Each number is 500 + 25 x the weight over its row's rms, rounded and kept within 0 to 999. Layers, rows and columns count from 0. Numbers have three digits each. The size before them is the row's rms in percent of the matrix's.

# q: layer 5 attention query, 128x160, rms 0.133, rows 126-127, columns 0-159
# k: layer 5 attention key, 128x160, rms 0.14, rows 126-127, columns 0-159
# v: layer 5 attention value, 128x160, rms 0.122, rows 64-104, columns 0-159
# o: layer 5 attention output (transposed), 128x160, rms 0.112, rows 64-103, columns 0-159
q126 102:523474512492449505471457476488441489510527485502508485488480491544462526469507493511501473519519501447459524506534501517531505500488462510533517466496508488443536481445499555426481496512512492474487488500489498525530558503509509511477468524490477504541472539463505522499490489509487490511510467514540518496504504523519494503528477517442474479493502469505526488471534491519489480473499493456502521490489479497516499495547488504507480543527475552508501500529447466541509483518484497
k126 099:505514477555546530511556473472512514519477478477497505501520502570534491515509516469539500512515528510546495526483488467523472529456523487543506495501521498505490479519505442517492466529491518457508505547502432449457517510505476525477503508521509467502483467485502531525487468496554498482480520512544488499529472467535475531491511511500511508509494548498535517501487489472476478522486537542539484480505460478525509511508510474495529504495487502489489518461531532493526484505527514
q127 101:530538484513533503524507542465479551500509495493520545530512530472522525465483486450481499532481480476471494484575521518497474519511489465546529484537450511510506536511493514530478506459509540518456508483482497525477468490452499504494556470540470486496469520481503519505515497495491459472529510489549520517516540516523495513485466521485536527508465500517500543496480519518524512540500505489486511505542541488482461471548504521513520504527523511524494506518477481502539501518502505
k127 106:501475479500461519516463512507455542487500534520481480491488476508501533491518521483548521466535541464530516451495491443480538486487506525448558518514492527510506510524513526496540484535451461490486471488505487497492507469478485446523500502485467508531487486515450497543498533493490513494484533488442488536540511494481467466534466531494450487477503475510498511515539480499483480488487503479516476489506475511445475533483530506479509532515509522514528492504495456498513474518500480
v64 098:482507515473553444508483511485487511489542505495523545545479502512542496519446502520498504482500529469506512479496529515487521467516487496542524492506455469487520481512516550527519513494500484561461534523509494501512514476527483513518549506487485452462470501456487508495492478516527519474511467541508455503476508460505517470546528499526477493496512508565542471482488481470464541481506489515523456461481499521480524480477511473485492494464531485509490522495504501491508556528497475
o64 089:473515497439538504529482481480493485493490496518470514497522490523533568506463531495497484485535506487474513537485485483480508534433441530541549496518509499506528522454499494521551509472525482469478515496528509490505511498445511470508509529486487479507480480505526527461521537473527482513495542524494515514511486471499506509524465496487550451507496518524475495480461505499466500509554548469530517464500495490510510512511488529507485525501463474501510465460530485522464514493541501
v65 096:507512499508508459499498524519514491485472491504453501497535513448512515470539477506513462510494511482536465538495465544474536548501502503503513495508522505449481518493465467503499486492511492547526517481488422502480518517524484502501524489517503497502506497516528529475515492499524507526488552489477525552511503508513528457526509452486482506516506557536448467522502499481509486502515555516514467484493541509490465490505505492532518499484500525488518530511546518498429495538434488
o65 092:480515553524489503478518533452479567532512542497507500503450505466505527465518490467479518518484519494521483494508504487512524500504484505454502511499467502500497510451465494485518476514517469481477450422506517492474482480477508490507472516541478505512568556469502522479509448505502506462500502481484511485485490522487513480457563490483474503487490534488497467505502485536514506494505505536468552495476537505487512477489498525480479497494495463475513512448498482469509505512544541
v66 095:468504516500507495471509506554524541538539501467511493479519534503501566499458526462533485498536509470448548518513489520490509500511503498538521494500457474539496488494480495496539511478521491505505507559489465529551487446500477486500502507484509563510488499524528480539511531499501533487493524517474500519502482484489492447521534490523473499502509521479517466457488534496483547501485535517458507504467495511505529517467501527476462520550503471488491512501494529470522504462489548
o66 088:448464495481519514493520492483536484527507516527484476501492499518533495502480479554496486431502496459494487516522516484525479481450538484542474546478469550503506511472482448511496510512532520490459478530473513483470508518462553494488492509515497517487509510549504487477505489482507486510538500475491476503460443487503500493531457527498489496544531499462494474504502509475479502515509478457496534457465506455523471479520519478509482522436497533524520530484499466545497522497513509
v67 095:541562560495495524478504494500497486491501468474434469515482441523507503525533513490507466464540502502517466480497503464487478501529502515511516503516527475508464460506517519556477506490494504500502471526499535501521500560555510495491521537482470527495485443491464512479529477485499511537505506504469468456501492498521479523467488557486491505474472501481471505524463469511511464493460527447475491501494490512444507519515508494508507492481476499514488502490500466507467504492560513
o67 097:547480485469526489551459511512517527495499484521526488519496515471530522509511498497529509508473492489493503514508495509512496559526525535497503465563516486497511551516520470495497524507442569514514479505495465478471499456511468510505505482468535488463464450507524485529481533524464529541507490547530449521498481480509530508494530510517479491500511488475482511496511504522532504507523496489493452514511497530500472499510455540513501479547535572501507498480508450484484488509500537
v68 096:480490522515506483500504522521486495489502467475490553494474537536512492472441531489525553483531497515507511482541496505493510489468462506497463547490495488471512527466502510489459535503478499526513503508466502502505518491509486491493508483477464523481540464484495517520449468458528482486491541501530480464516510483496468461532500497535510492469442471523481499504502488555515471476476466471521499461508528501481481483526483509475507454508499471446456550463512456484466522503494546
o68 090:503489488461550492492473513507516493461465527532486506463529433567480527484516551491455482494490465513527511482516511498504518496536526541497492484511527510496485485489495505500468503505460482537448471506504499517473513458481500458515550496495454468496491495464477514499534512514545506540480501500510502459499493491525511463525520537459494503449491528484502502462459516527470537506555487510508513500506503528533487486464488494563518513513496507496501446462479499504504522505498476
v69 098:497533465463495517506508483482530505481476492471516555500521439509484499510471514533474478491495536518501512528537502496466511517522503459488492492470548477480439490495435446485483530495523481464496491493577479530508503455523458514546485475510488546519513510525507506528509553520435476532491535482497482481529531513549536499512508534472497532508536513493504511506513496503490539520530468503505472476506489470512507495497490521488494476496506494480470458503529500508480486480498501
o69 089:457509527532531488492496505499501511506476462476488498465498491489526525461509510487527489531494465557503468449488473539517487526493492497478467525512534501561512486498473511505486509513488458520498509511484507484484482466523478471463493504479516508510516490543495511544536464489510479526485508447478497490487543468520487511470452534545466552530528475464534465463496484505549459464516500520496533488512542480470524490520521501500547517518508469490525529495507516529500472495483553
v70 094:453467487461489529465534470464507520484487479474455488494514438472502534459555496507492491444494516533492498531472560498476503508515484474487514501520540549452505481474539513478478513478499507518451470469509572463516479472514517487532489505510476469504489476480465480515536497493479509438496515488548504500483546511488465482502506526507521535542480487473511495530478471485473486513519507522496518453485475504503497495502481521489519528483519496499498504500483470496494518527530495
o70 091:500490518505531516505497530462497474435478512515560508509508499507509485518527499511535481529479503462502507487462439475515470538537508478540501464547561478534531504502538535475474512485524523467536504517461453488538465480508497519497483498468518453535517481509514498510520531509515488530485481457513512490474539494521483503505480511492499460482547520505525520484511512485506476469496487459503514476492499496469533564456516543496509471553496507515516524484491506468485500505512519
v71 082:510524460467491468515466474510487524528447510505505459497518524512515514471522467564495487487508503529535480536447432488518496507513500507494484491521504463511526545540483516503515500467489504546530495490504503481513488504494523494549498506551525499499483522547486459478522529492474533507509510497521466482505496500472481518488544508475456534492523508509491498495492497521459473472545494499536507465417492514488528503512543518465470498501497494448530498455509520473471489493528492
o71 078:472492490489479492501497465452464467517515524503456486458500483495550512543484473541506493495528501486471502496502484483545487437503548491511446463470499495513501517449523532480501467491510528514489495496482490490504517502519486508513501514452514464529541505507495530544450461475477531511495496471508485481492517517488539495508452510475500472560544452487531521523524470503495538498494558511493464525470477463486499524502491521483449505499526534466493488532500511505470505495520512
v72 097:514523475493485503526519500503462480537539530430436462497504487508473529557495506500491497500489491514541490519466495515539530495478499494542473490510481507514539499498513493582502514477503487506482529504516488489484516513498531497484481473520521510519499519509496491475504525494471508553487529497500480540505488517477526424494512510556474482474468444526525507508512525537516515509491511500511529527518492527482455487438477492506487480506503542488472500476500533558509546509489513
o72 088:495547517474473487518543492525513532521517474512497463498508505480500467493508553522510504498492510543498489509489517488492518462449499543464506481480466492489507461480473488516511477506500564495494472469502525539471488483495476544472447521549490498472484466490529495491520484528480497513504496489538516535525476515470509547500524510488520437536493537485476501512450527465516476550532487506502482485534507489478477478499477501532463496531498463490504480534498481561524496479511446
v73 090:505511520503505506533523497529512517500469486525503500466518519504495499467421577542483506511465515537487519511499471532479524498552509466485489498514501464526513466510543485541494490541460517523478550525522504523478503509499499430531513527495513483544492513493509504467527497482472526521493495564507505476525472478490482508497503541526462511536517495515523507546532500468510494517471518477513460499546478487509507524514508466452493465523471534511502498484507520538480490483493510
o73 087:490457459508492482516450496476507483487524501496475506468544467435534528460515494512536475493487493494517473516480507524508500503439515536490501489473509553475501526473460499509527504456487475478532515442474542546479549499529536518494534476517503499519490453481518512503544503532506519505512513529496500546533523484492495514541514531502497515504522532483498544484498501518506466482514525497469551460526490518478481522504492510537472535495490497495469497513504495503429484513491474
v74 097:504474492492523457542508497539481536491519470533517504468489546526519483528483544514499475507516506506497515483464503495502479486549468536520493510510452482485521465490448491495461476452493514498460505529555447499497529542531485515539520501496490531518524499468467479541465478462489486501513473482498491487508460465469502489530496479521473496514505545570495514471497491533439492511507525483476469528501505533526505513513500498501507491546488492508530547462525490507482468488502508
o74 099:474465469449496492560484489494480528535463556491458506489486500494502485524478474538479520459520474498494534493477480546532465517483529531534478469459477498493500508485491488471519468539499515514521503516497495511495565485494543482526532497489485513514515518513519486500477502493539468504492523552449475528494456504491485497514475534468513485522493490496439514472454456479500495496507498505495511479458514508517522480522475461552538490515472528457469505465510527515495487482482514
v75 099:508471503482507501499529514486521511499496515516518500528509504482475506444530507477505579521497512507524442458460500500470534503465457469479484510515510479494484517511517482502518472449503502489502527467530477500485463492481483503464515516457504481497514454480496499464519477508527500491495499488501518450510507451530488525491487540509458475472500511564503521480499492489523459494462513529472525522501525489569501520532479548499496506530466527503479456504522517440541472482513529
o75 095:507503514539461541582467492534523503480488509500521486481518480527533511513463464527508534454482477481507505474512523482507460510465487504447523508503487491475518498512498506480461482522475511500503494443452515495479516505535461503533509504477470543507506509504480493535459525504505484485507504531473522507484504524506496489498501502477503488468490500549512508515484519525498532475533482487490513505471442508522462533455518515499479519509494498462463517532467547534543494569447507
v76 088:525482525487482469487536515490503493460483474516473487484473494504523482461485475484492487513510497535535496547495522500454547522483500536509482490535483481465521530490477523542493487497488504525508561460497466518465487502507507546510488539469484480511498533480489517496465476478443522505503528495499519460511483519487468487484476529494563478536547507503506520523474509461468464545497497493497485513527496503490480522577457486486512465470531555517509477508551479496518500507478516
o76 084:491519509499522495472422507472540566503499473443474505485486492471501495495530492526513492525510503492497477505463487501488477478551498541510492486488508491482474475493498551501521508477492547471539480432487491465515481479522487474540524493550497501514494521495489508502478515503511481559497499473516500512495529535453527522536535507511475511471491505504472532498496495524498515494528480519511525494502480525513448472504521458510550487542485474511481542488512528503462472550551519
v77 092:503484514480522495467512484473497541515569515457511474496470494494472498521499498518459484488485505483475478510493519473449464493502517496509515501465461533483546500488520507444476512468525500453516544511537504509492472522501486468479509516484506511476522443502498519515477477481491490543517495499540537451501460501457534496532495507487490479527536511531456526485517508525536533550514501471525502503530525495494496524494511534468510525519467431490520553523495501528527470508495468
o77 091:476492522473498501480490485497507495501543461517473515532499549496490537469448544508510488494508503502479513489534486491480532558512498481541493488430482474516509509544529487469459493529504563528539498546478510491562533464514520513485526497488427499498477493497473517479514540532479515524524498539501491500519516484517491536496479519479463501511506520509512516476487471490514500506493492506450495483520508473543514507487542485534516505517486502474542569471486495504500494503460473
v78 092:480473507498554523529508487499482562493464470542513507530470504470508474507494464465519489518512510485588489512484464523496496464524564461477505481490498488495516517472489492485502451494476477516539480488512521520488505536470490507510493480526486507433537499494513471531485517462495530460508539487509503494511502483470495548492481498551491529578490487522494491526465488509505509477481514485522499526484531500490517465510483515524490473529482550515498489507492501514533506505474447
o78 088:511449494504447465486458503447523478527473535500492505478505518476511505527556546496499539547520518507504536557457496513478509479467495474515494457510507460477546459503480509466529459535485474491481503512504523501505501527507493470532520534475516473544527516530460487484529493503501524507487508473507470470464480530473487524484476499463460518519503468509465469497523524528485475490524531531509477475465496515501504534503507518494477514519496497472456520552495461509499492497470517
v79 098:496494506505501552511490480499510497511482492474539458474499468465466505467515499539481514499514474489473494503507519476476524468510466488466492473479522503467479477515491499485510481519495521504447485495516505479511461458486522451494537497490497446466520474463525501489496493484504515505516488504519482501518474499489496503467510547506495455505535511524498505474511535489461457492523482510469536477474511485532475490565458532494522549513392559486528491525489506484500483463526508
o79 094:462501498501448458535479514524518498492476521484527511530519514524489458519521461482514558479516544474537467463516495492529490517465513547487519527454505503506510539521486532475474515486521519482524495464471508483532505499534493504509527495448545481495547474482472498530493497520541517483512488531473536489476522455482503537487521516504521512472504475528502500508510523492493484482492541529487532476524493509483501532460560500514480456479509513534537510531467534469488461493478472
v80 091:483501509491496475479538503505455512490530473527532482501492522484486516473495552531538491463452511501470463497462524499503474488498539442489494520471506500516491502511477498538509493504531520512481555489497508496500461469519507508505531521467547506544482503473470493484521515496565475484482482524490498489474487472509547507474487525518538493480453535488519501493462514534513505495513500484506496508522486532475487460527500556486537485462466562497511463512503490528436530542527515
o80 088:498515472475498479490511449503530499480469505495520465500488487541490455512452478536523512512475534545462544460520538510505499515500497561502521487488540513483470543494492493493474489490478476476519471521465550515486504478505514551503544477530514482515527496503530510487483545517511489440535513571505508492481507494524489525510549471507482517477476502540479533464503501486493537500480511471517493467507485503498531541497461532508480504543522505471480533474468521517511468480476502
v81 090:515501475502497520516492490457491473467498486514462507487471497457502510491512515506489490502548501501503520479512479467510499496475479500475524474503510553435484511500511509500471532503488499568529486497525513482533528521496552561499566485538489527519487475491506509508527497521475520452495535492484471501534466539490515478498487504511506482487546487505486486484500480445509506504494476469543456517511490460508459506535509470548533469486497498478475532504508423477553512517478486
o81 089:494528514491499522519465515508473546520510490505517511518515488479526540477563483475491528516494471456533534529505492498429488532525505544531520460512538535523521470524507452527485480486502514508539507524536487465492481467516488468534482533497493476501496476518549525490542489476454503504504498505476544468507486490494504485457518502487478496480486471524501488494491503523454474486524532531510510499528493543479504494495536493550543449510508474469521468458484476497484499483520454
v82 098:498492495510471505492513492545501493499513488483528575457492516492482447545466523526509515464547528499501518499505506503516519476509487566513503494478459516526505496511512468541497519500471528495523451533479508523510497541505544506483545531475508536496497508520454471518458456493508459494473447446508489478470505508499545510466538481473496498513470456515488508499490487528501488490535521509483526522453510503511495517499468497463505511491468494476504528460482452497545477523485510
o82 088:524474452504538491498506513509458506514492504514491497516459526534472506519517509468492499475447488529503493504481517516492451490530529512493467505506443499510476520501524538494523521491493518491534494558509490523533521474522486507492529465498469458487492502511528491510492493489534468486445489543540475510442439493482490467512465508480526530522477529497500485525482526486462535546526515504499451486483484508530528484533483438508488478506480534516484528495477477519554497460473490
v83 087:504484531535503523482507533519544496470504489524508494520519483480484516551515525518543425508497510501489542493504492496513491500489525533500527483459523522505512479489541481506505476511513458497527449547503479506523465491478496499494596503552530501505512480537529493528487559487511503504508551493470487491553461496460516500494510513483532502505518488538479465546490509507484518495538501473514495473490530526489527534514461528501495455503517547487475467473489517499513511514513505
o83 081:500484489490494497492490534488530507528451515521458493477492514484511512503522528485475566473549482466531497495496520487512513479467453508480473523518504505466528526476510510516498484507498502512507470515527486544483482518510499455453510505512525500523523499489536501461482495489482515493575501524514506471498473522487471500499538527527479542525501466535487464481479534494437518490485506550500471464517529502478489472494525564515483525495530491479545541497473443528507517459511525
v84 103:492490517502560531505473486512496533540532461509495489495489498525484497515488462510510491504560475505519461487514499511493482469552537487507455504482540505495517527466482518505499485500558509499454539476465487493473486487470441495491479498491512462523484476469509553494514507445456531538508505463467514482474462531502532506494525538534512523484532472518485508467469531468500466473490500483525509485518497499516475513428504486531482476475472516465498526496504484515545500481495499
o84 098:468538540517505481512476489487470482504456443541475469537495507503524504492430536460479513500518523554556496546524477517508489495472523507486524504497548480468488470547511525481518496532471546529530505471435500460496566489547491486518485523541489470462524534507501494502519469499510518518504524502494468496537494504493495509475528484493490526498475476495465489508510535513483463523508478500509510515500507486499458485490524528509481472506498504492489475536484495521452506497491465
v85 089:543550479520525491495495476484531509465501507485477484515466524495474485484530462522462577523514501488502530452536497531524470474548482494500532496495470492490503494457489511490516488473485496458524508509486524495522510502466516535501521514479506533466505515487502467478506521556492547469497496486522506497499457493517470516509498551490541527513532521562437462568504462485470533502489535494492476510519486507513497495482528494517518461466474484526490496517491487497528504512476536
o85 084:508529457527514496500489532540551514536498505520487487512510501485504510523498478522525526489525498480484503536505500527474466512485483505514521453520490489477529482486480500482505550477470541483523512555482505478473466504503498455506472556476508504515511534532493505494505552517446481520496529516506458493524545470469455472504482492508479512498502504494514511436481501490473463501528575511434497468438521500476505492547505488526519487519485503492512471463483475487482521514467505
v86 098:464465493518528525503503508535518507525498481513562484492491566519534451518489505522494460469524512497541496557526505522522501512526509551495504507486531503537446524506512457507500512508524471519532487539489504536519476508502460454484493501484478494511509476516456506513514498517479523535470478527482497487500484487491485518465483532459455523493534456486482502483546469509512515481492526510484495479480459515486518462500500511482540483563517519474479464531499548466460491490501487
o86 096:532445495498482479489492459486482454465476468533475508520510477475512525513479480473538513528472495501505488485505564500543507497501516545487475496476487493515500471492542444505503535497465480521474509479472540493462503503507471474490490496515528513497527489498489496481521504510486525459481494489535492506478475466456500533503495570493539557525474518490487538519475561516466488486510479487534488545476538500468502472535525507472485500508477506496497524496503504500439517484465546
v87 092:516537465439520485526483481511443471536500489485478458477501505500485562478458548494483526530532497526519484504505493515510501477489517486497476497461550518580510463501485483488479494511534522511532515497448487462506505469455519543489460477503562565484478506489488504482508515557485494525517522488482512533453513496501500483507469503481475509451472481493489514496511499495471504512515484515460520523479496508502519501505495542513524466481557510491502509500508496505491482485525514
o87 088:522535512480513515447508519523486489494491488488491473488504496514516453559488470498496457507476471574496503447523508526475469462486499502517500527501485536509476479504499497533510508554511497480449496523457550504463526495523472542514495507531511527456503510531504502532503487497475496520535539465420489516534504511493499489501516539512490483498551471485476469498504503480499495535466494532475474529505530487464504516433466544489500469527506500495497477497478513504502496499464496
v88 090:510519474535506492509461480487445455518526483448496515502533471558470489507497512501530515493525502548495531522523508471516493485475503493501535514529453514454546519502565487488500495489508480541475477477511454465519447535494445534518491511497481504490516534465498508520497468480522488524490479482466474500484526491508532454510479515478517484514496514515482505466488516504516499475451502450502533504523460482518517520502553491540499489498509508451511535500473465511518495476503540
o88 093:464530504513537486517539502531479517517482525486497511496478482515481517476460545494483504503462525493466469569511498530487510595498509517530522491470523483470532494512518471491494512533497551526501511498485496522458492466515484506498484536493516452475479484518502515499516495469489518539490477531464510499490469512486434481498543489518511483474504477480496498548507538467502533502497480525537474464528504531519488476469510491486516483463475538492489468483521494465514474485435488
v89 091:536507460500535518502466509490509485500522458505450518480466454543514524510497480471476529513469535456535427524496531508516530446530491517487559484508510486501480523511476480480488518526560495533514481465490521478464495476507479500472481499501476509474494521522492515472495544494529529468514443512522503490517493482526484510519531489453516493492470500505525554502479500515526512504523497475514529507492501489513475515493490493513487507458540468486567503501505486517449478510502453
o89 080:488503509455566518429502509450443507508489531493480496479488557504472465526448484481485489549536519515483520508502503493486531545540511490530520517527475489529534463512487506490490494470507484522506545493471480482442503507493505507483479511436490503475485481484469501466498495500518511473496476526539504525492509507483489517494490504503521468480540495500505498500503457486546523534494512474538505508515457459497492530481497524477514456477491502424502482529507533489510521520511494
v90 089:484506473489556512488512515517523505483525509523509519458521493532480483464511484480458551487515514506451467520536523490524498504542527460505494508507507541538478489517479523533492487517490489463481534531510465526493496501469474489539469448518511521519493494503512498484471540470497478507546497502518471495495470465533450485487461463488542460478510484515495517511522488519475511505525448530489499462490532550471507540530492522518494511523515443498482501520457540494532452519512485
o90 090:479532502499481530493524510444531477457462530502494513488542533483545491496454474512489470499524494511488450456537502470480521505521473506543511540493466510494524455524497536471499514497500484509474509535505521531524516490456492504469480443471481520512475554475486483525484475501472525488556526496482492491557498512487461467503448479520516501505486489501459481441479467506500486488478457520476509495516530515521495482483546507485499534498513507513506508488466525504497533509539473
v91 098:446519480468495485525484510520508511416509492517525464453530483507511509478490502512514541533474526502528500509474520498527499466518513484496482527512512542487443545490503507535448524534507516492466551456536526529485496481526466489495514480537504498508487568491491538521481476488488505473497477546504509524516496568521516509533485515529505523457499487499503536525526529466457486475451506483484518494504518498522466480498497515512500543479499503505506507496511477515539488505535522
o91 092:530509479513483464514491501507466484462497496519492458462514498529461497519513493500480535475539472523518497467529462516510520495536554535511506511505530489480517507538491558503518502548467447503502522466491518502483504480463539517554444448472513479517517506518531487451450512509488464479447501467471525486514499530480489499508506498526513465491534513486504495527508512511488459500528474477505526525505470477502468506480518547503529512513528485504546470483494552528476487521490506
v92 090:537505476541474468507519503517507504448500480560546526534531456477493467567487454477528542532463471512464527518520529495503491490503535487483476494500504523514462513538461509473536513476486489516557509525488481478547495469499503512493508514492494465504496504477508484496477495490456517522531472483444497500484495499523504460492522484482501487497480447486552499485490506494535549487511546456504467516479485511461515495476483492498475454508485500512488455492488483475488496529480489
o92 084:468523524476533504513508480510548504487517463503482537523463491511500481476526500464498511497488486547505515532503516510501491511481487515485534487501518481488508463480515509546483486418554453524505480512486510466502452494531483506505503523525513501515514483519493473534511508521471474492486469535529484512480491562498523492484496485534537527498474501488492492462517512493471513468493515523486459481478516507549493461558471556452476504433526510509451528493484484533520492499541494
v93 093:535548497475522471494507515499501510508453472484502451542497526480478520493438485503534536491506511481496464506507515506498489429465517511484493499448490536511481554491524502554531490511502511490479541492496485502460480506519547479502504515482516505489506506506510534521482479485462512444540526529513486520518456490460513460496531479485504449524508518529501523517481491529479496476514552514484510500473463530480474482495534451476483482442504529508493502532518494538493462498504481
o93 087:512528467463514471470486474465508475533513483547441506482511517494454502536519484485528520506494541517466471524507513534482521469510496549484464526469462515495520494477486508502525514496468505464512502458487510434471520503479520480520516521498494478465553488466491536487489528537511452492493448478471476508512499528560520466495525459466488494498488531481474506532496504499475467509526532510504515497494505498492475510482501510494498495521531488487481503492425504489469456490522452
v94 100:472499498513488552502463481490477518495429488500522505469515504532506444473432507507528526489522489532500438467524496497459501534463481483498528497486476510522466529531488510475509515487509495506515534494520469492542488468498461457431487478517486554479459471484496482519525465504543502466522502487467468470523491475451499512501485532505503507490493487499487474491502521516534532466499489501520516489460486488515492516469528521472490512483479503501507535552507499469477463465507519
o94 092:474501498507500485532515482492515468491502503525482473507480508505480533437437496464501491460469504469493504475538507479449495470505529483489495481495551518532497477473462459523474494497499423511502480489451502515500543463532482489569529509456535467489495514467450545524510518489492520498499496510458486493502528483527520499458477491473499547494452469481509492557522550487508496505525472507487506501491483559487489518490532489507505490496542513504493474483497509512505498502502502
v95 086:559529489500482492506498508482504505554491497510518463498508512463508447487539468503496471500535488517496493491461507479474489480528535482491536493525541460498525492468508522480495536524490499499521453480540514505490459504492498550517504539501530524491523547510465457497477498469489545514474451474511522473484515517490487517509471476480493541472539490463459485527486465527524500489479483474510502445491553492503506545493524506479512529533472459501513486460483517480452497499510454
o95 078:496463508506492467511461496487464480470506507507520511476501506471522514514531498500475492566514468482458469559528464481512485517516513508497442457520512509481496551503540529470495525491484546485503499518505514516506508521511491483492493488438486512486495517512478513491498477483483546503504528521505456535515571546490474520489479494496480535533516505500512518478521501509523507508472511528540445578471449455508535503500508494533515486521508510465512516501506470476542509504479526
v96 098:553520528526466509467496494485462476504549497491515491518541558539510510506499494543472490498508512503552515526533489521480501547498483510503561454503488470585509453506510533525533474494505494453511495479457514502480509537482475516502501476483489477490521512481535506520505557499485509519505485491491488512513488530510411491476494469518517474490509485507475508520506472505516504503523500453499505526525472503486493506530482526521487513503547502468476506526469519492506452530478516
o96 095:522538487507496494456511555513533483516502519478515531537492509460476498485480552530497510506481544513447468496511502506478480478512486505506505491511433504494485497533477512507495522463464506491479548498501501502498476511485487515506485524516569543511464516460482454502506480469485552511526499478500533528531519462472530538554519529497501498523503492533508489485477480516478536521467474495497481504532519529491469486532479499467532498494444486515455491482497445506554485497492486
v97 089:492500470505482471515499526492495485530495497508525477478421566506540512517537431475487486470469516495521517509550461502486490487537497464526477482488459455481518466518467497526523500474520521543486456518502456483464477507495503510516524468449538497458549544489498519514508489493483485518489522481504462528521508493514522494479505489522462466464492509499480519480507506512491525471460549498447481471525477507483490472466514520500499492487485507503519498518510487489463510473504460
o97 079:472510516460483471477509516478467439562514522461547499521484481517496453506525509527495515528497492524495509497499508493496551479481475528467482492482520533484532494474479492481494481502453501505510482449488527494470445527464510499503529513500505506499540523520505528496501500480507485463466478524519524518520458484520508512478515490484536476521523484520454492475454476463514554471535557528528500543461525509556538475532486497504512490484471521534503509504525513491524478507475522
v98 093:518510518511483509495483489524488511456478503492509529500471526500487473478532518526490448522500509482526523492503467493501517534489513500490511506503514507493546486500494503519539513557474504518543449494489498503474471490499497466533502562499468508445500474488487483449498528509547549501502490490519446532486510494507502490478495475490508504502496476493481482509513528500486520422512507504535528484564484520542478518520473488505497481490503521498494493511492443415468494421524508
o98 089:474470534520459483532508535494552494502471560462465509483513483544501511502577496510518536518530508457563519509503544495494516496513500497516554496481488563526478536515488499461524545483480477503482488471516470478486480528534489520501512493462550496467493503465512490506512485459522520509521512535499506512483536490444473514515525504491519492527451482488524512534501500481509526516504487519523461497467489510448522474497514500499451506511496549484489487503506492490475499483499509
v99 087:529502501510480517495513472517564500560530520500521513521440533493479482461530461489536483495502506522503488509537506503477521528471514514510452486485504521489498465450501485510479520501510511489500520482507497482478480557510510540545504479497527514556507513452492456490508492467425509463500494476509498482539498544518510519524537535532522527504527502433512501468513499513505438468533507516505511503497547501515480504527457480526502479484499491466497510522503472527492517514482514
o99 089:478505485551542513461480459517484534495456467499528475458488496497501490475536483515503523530497508485498479520486484501541465529540504511490482486507488448495509505527484569498484478475468518510549496486443487493488470481494491495533495504548485517493550517494517502489473529478519510480487501509503455472488478499523498506463473496512461502515500537520482499476506476486489523526457467532542490518532431494481501536561527491500518458544468506535526494540485476495482500483485487
v100 091:491499435501484476483486520506477509507471519507473514492517516524513444526452513437469446510517466494469545466538465522490483480484450503499530484504450481500515517517540464566490498509472475498485500545511519490499529518561536494519520513496505490499500525516510458515463530506482475552515512533515488498447525500508494432534489470495520552461516524478495500492519488505498509505536459510498506501496511515513474488513472509499484487500494491510554505511498483505526483533494509
o100 088:455500503513552481485516530492509492470512518505469529466468514489531513514517527469491470477520471449458511506478510517507548473496487511496452539515476509502498497496463418473540470492479542497520547532537518524504489473465503514525466490492491504494503509497498516546482487452479481475447503511513510452523477491486469505510473480549496527542482525516510460506464457472517484529512512487523489535529495502509529492497514472516501487491500474519468494438528483469502517483514527
v101 089:518513496502498472506540522505538531533506483528452525541462484503517493480489540527549469464503443530490527474533515484497497534446479498521485495543556504505492482469525495537468507515499521518444546515461497543549494499499540511521482477519520526480455519498507471489503514485457515533489502505543519459516526483525484454504457484490519486490518509480499504527482495495500498499506508504496526487513528515514495513490528475512466484461504494491457499522458547490501547457492471
o101 083:492558511512495514525471487508509500480541519487506490473512466478521514498540505489496475517503493484477508486458509496483467498537467503490501478550497540481551498525467499531531486478524540507474524474444484536505511478491494491475481499491487509539507503492519510508540497520544486557507551480490478538530527490522430474519492462553465513541478480477449487464518449507475497506521463478518497510518487517476518513499530495530476526521484500479503535502475445492507511459529514
v102 091:544499522514483500498455517508519464455536510479523498540508498489536490524519476493451511528541481499518535476524472481483496495492504483531520506482465513556505542484508465491492538492524503499480499501509496491523511535528519463476481558551554505526501505527482456533499492479517526462500516511495452536490507527489497501535492510492501488492457458495548470490518515471538509499482497505542471506466471484459532492511501473497537553521482496506458522524503551538505471539513494
o102 092:524517493534479525511502464496532487516474497508512555517496517497465525517471556454540510528450512493482486557495510457471504493490464463494478491491501491534466459512484475482488483458509447478545495508531530517538487476442468474493461480521484476462484476507558475493530523526487502502479476506509521512541462515494497507485502546507504497515494505517490529542514548476506501498485512508516487496471461521481496483536448489479519504510508463514539490500494443501509529497475517
v103 098:486513508510501504485555451519505482436521479496492496549477505544533525520510498518559483499501505518509471479514542503488487477522511485523500483515502478489484515524529520469465511491436485470557488492487508510492485511504504521485451480533534485500505515525503486488525532523475532548476540530511472523510482470495506493507496492533498517508483451468468527490492491453531489454491463472554486516461497513521488470514495483488509470510464537539532453505486455506547509482481526
o103 093:502518435506515461526498482519517513529500440504510494490509477487557459471523531466499519532557499483486535517449499507483519538465541471500541488524515503480518508522474513563506479514480475508434500445501486502502502501495467536501467501485554488492497483506475496539485513516498487480461443473538468496483525489485515513527484515505497510510523504492491554511531501536485545488523488466499511526519542489510515485519496500482489501566485505474490515470511478522482484503492519
v104 090:480504493487495508533474492517467506524470492494504476532519504502466512523508500507497488520470481476559468484497481492513499510504495535496501498484507500549516549502505504493485508458480442504495510448490531488478481509509460522474497471497521529490469491493477501472468486530506510484475498543482513500510520469525453533474530530475507538530463489506468524481543491506501512467536479504471556530534518511535531464478477447506476551527480488500543444510516512498422442506494495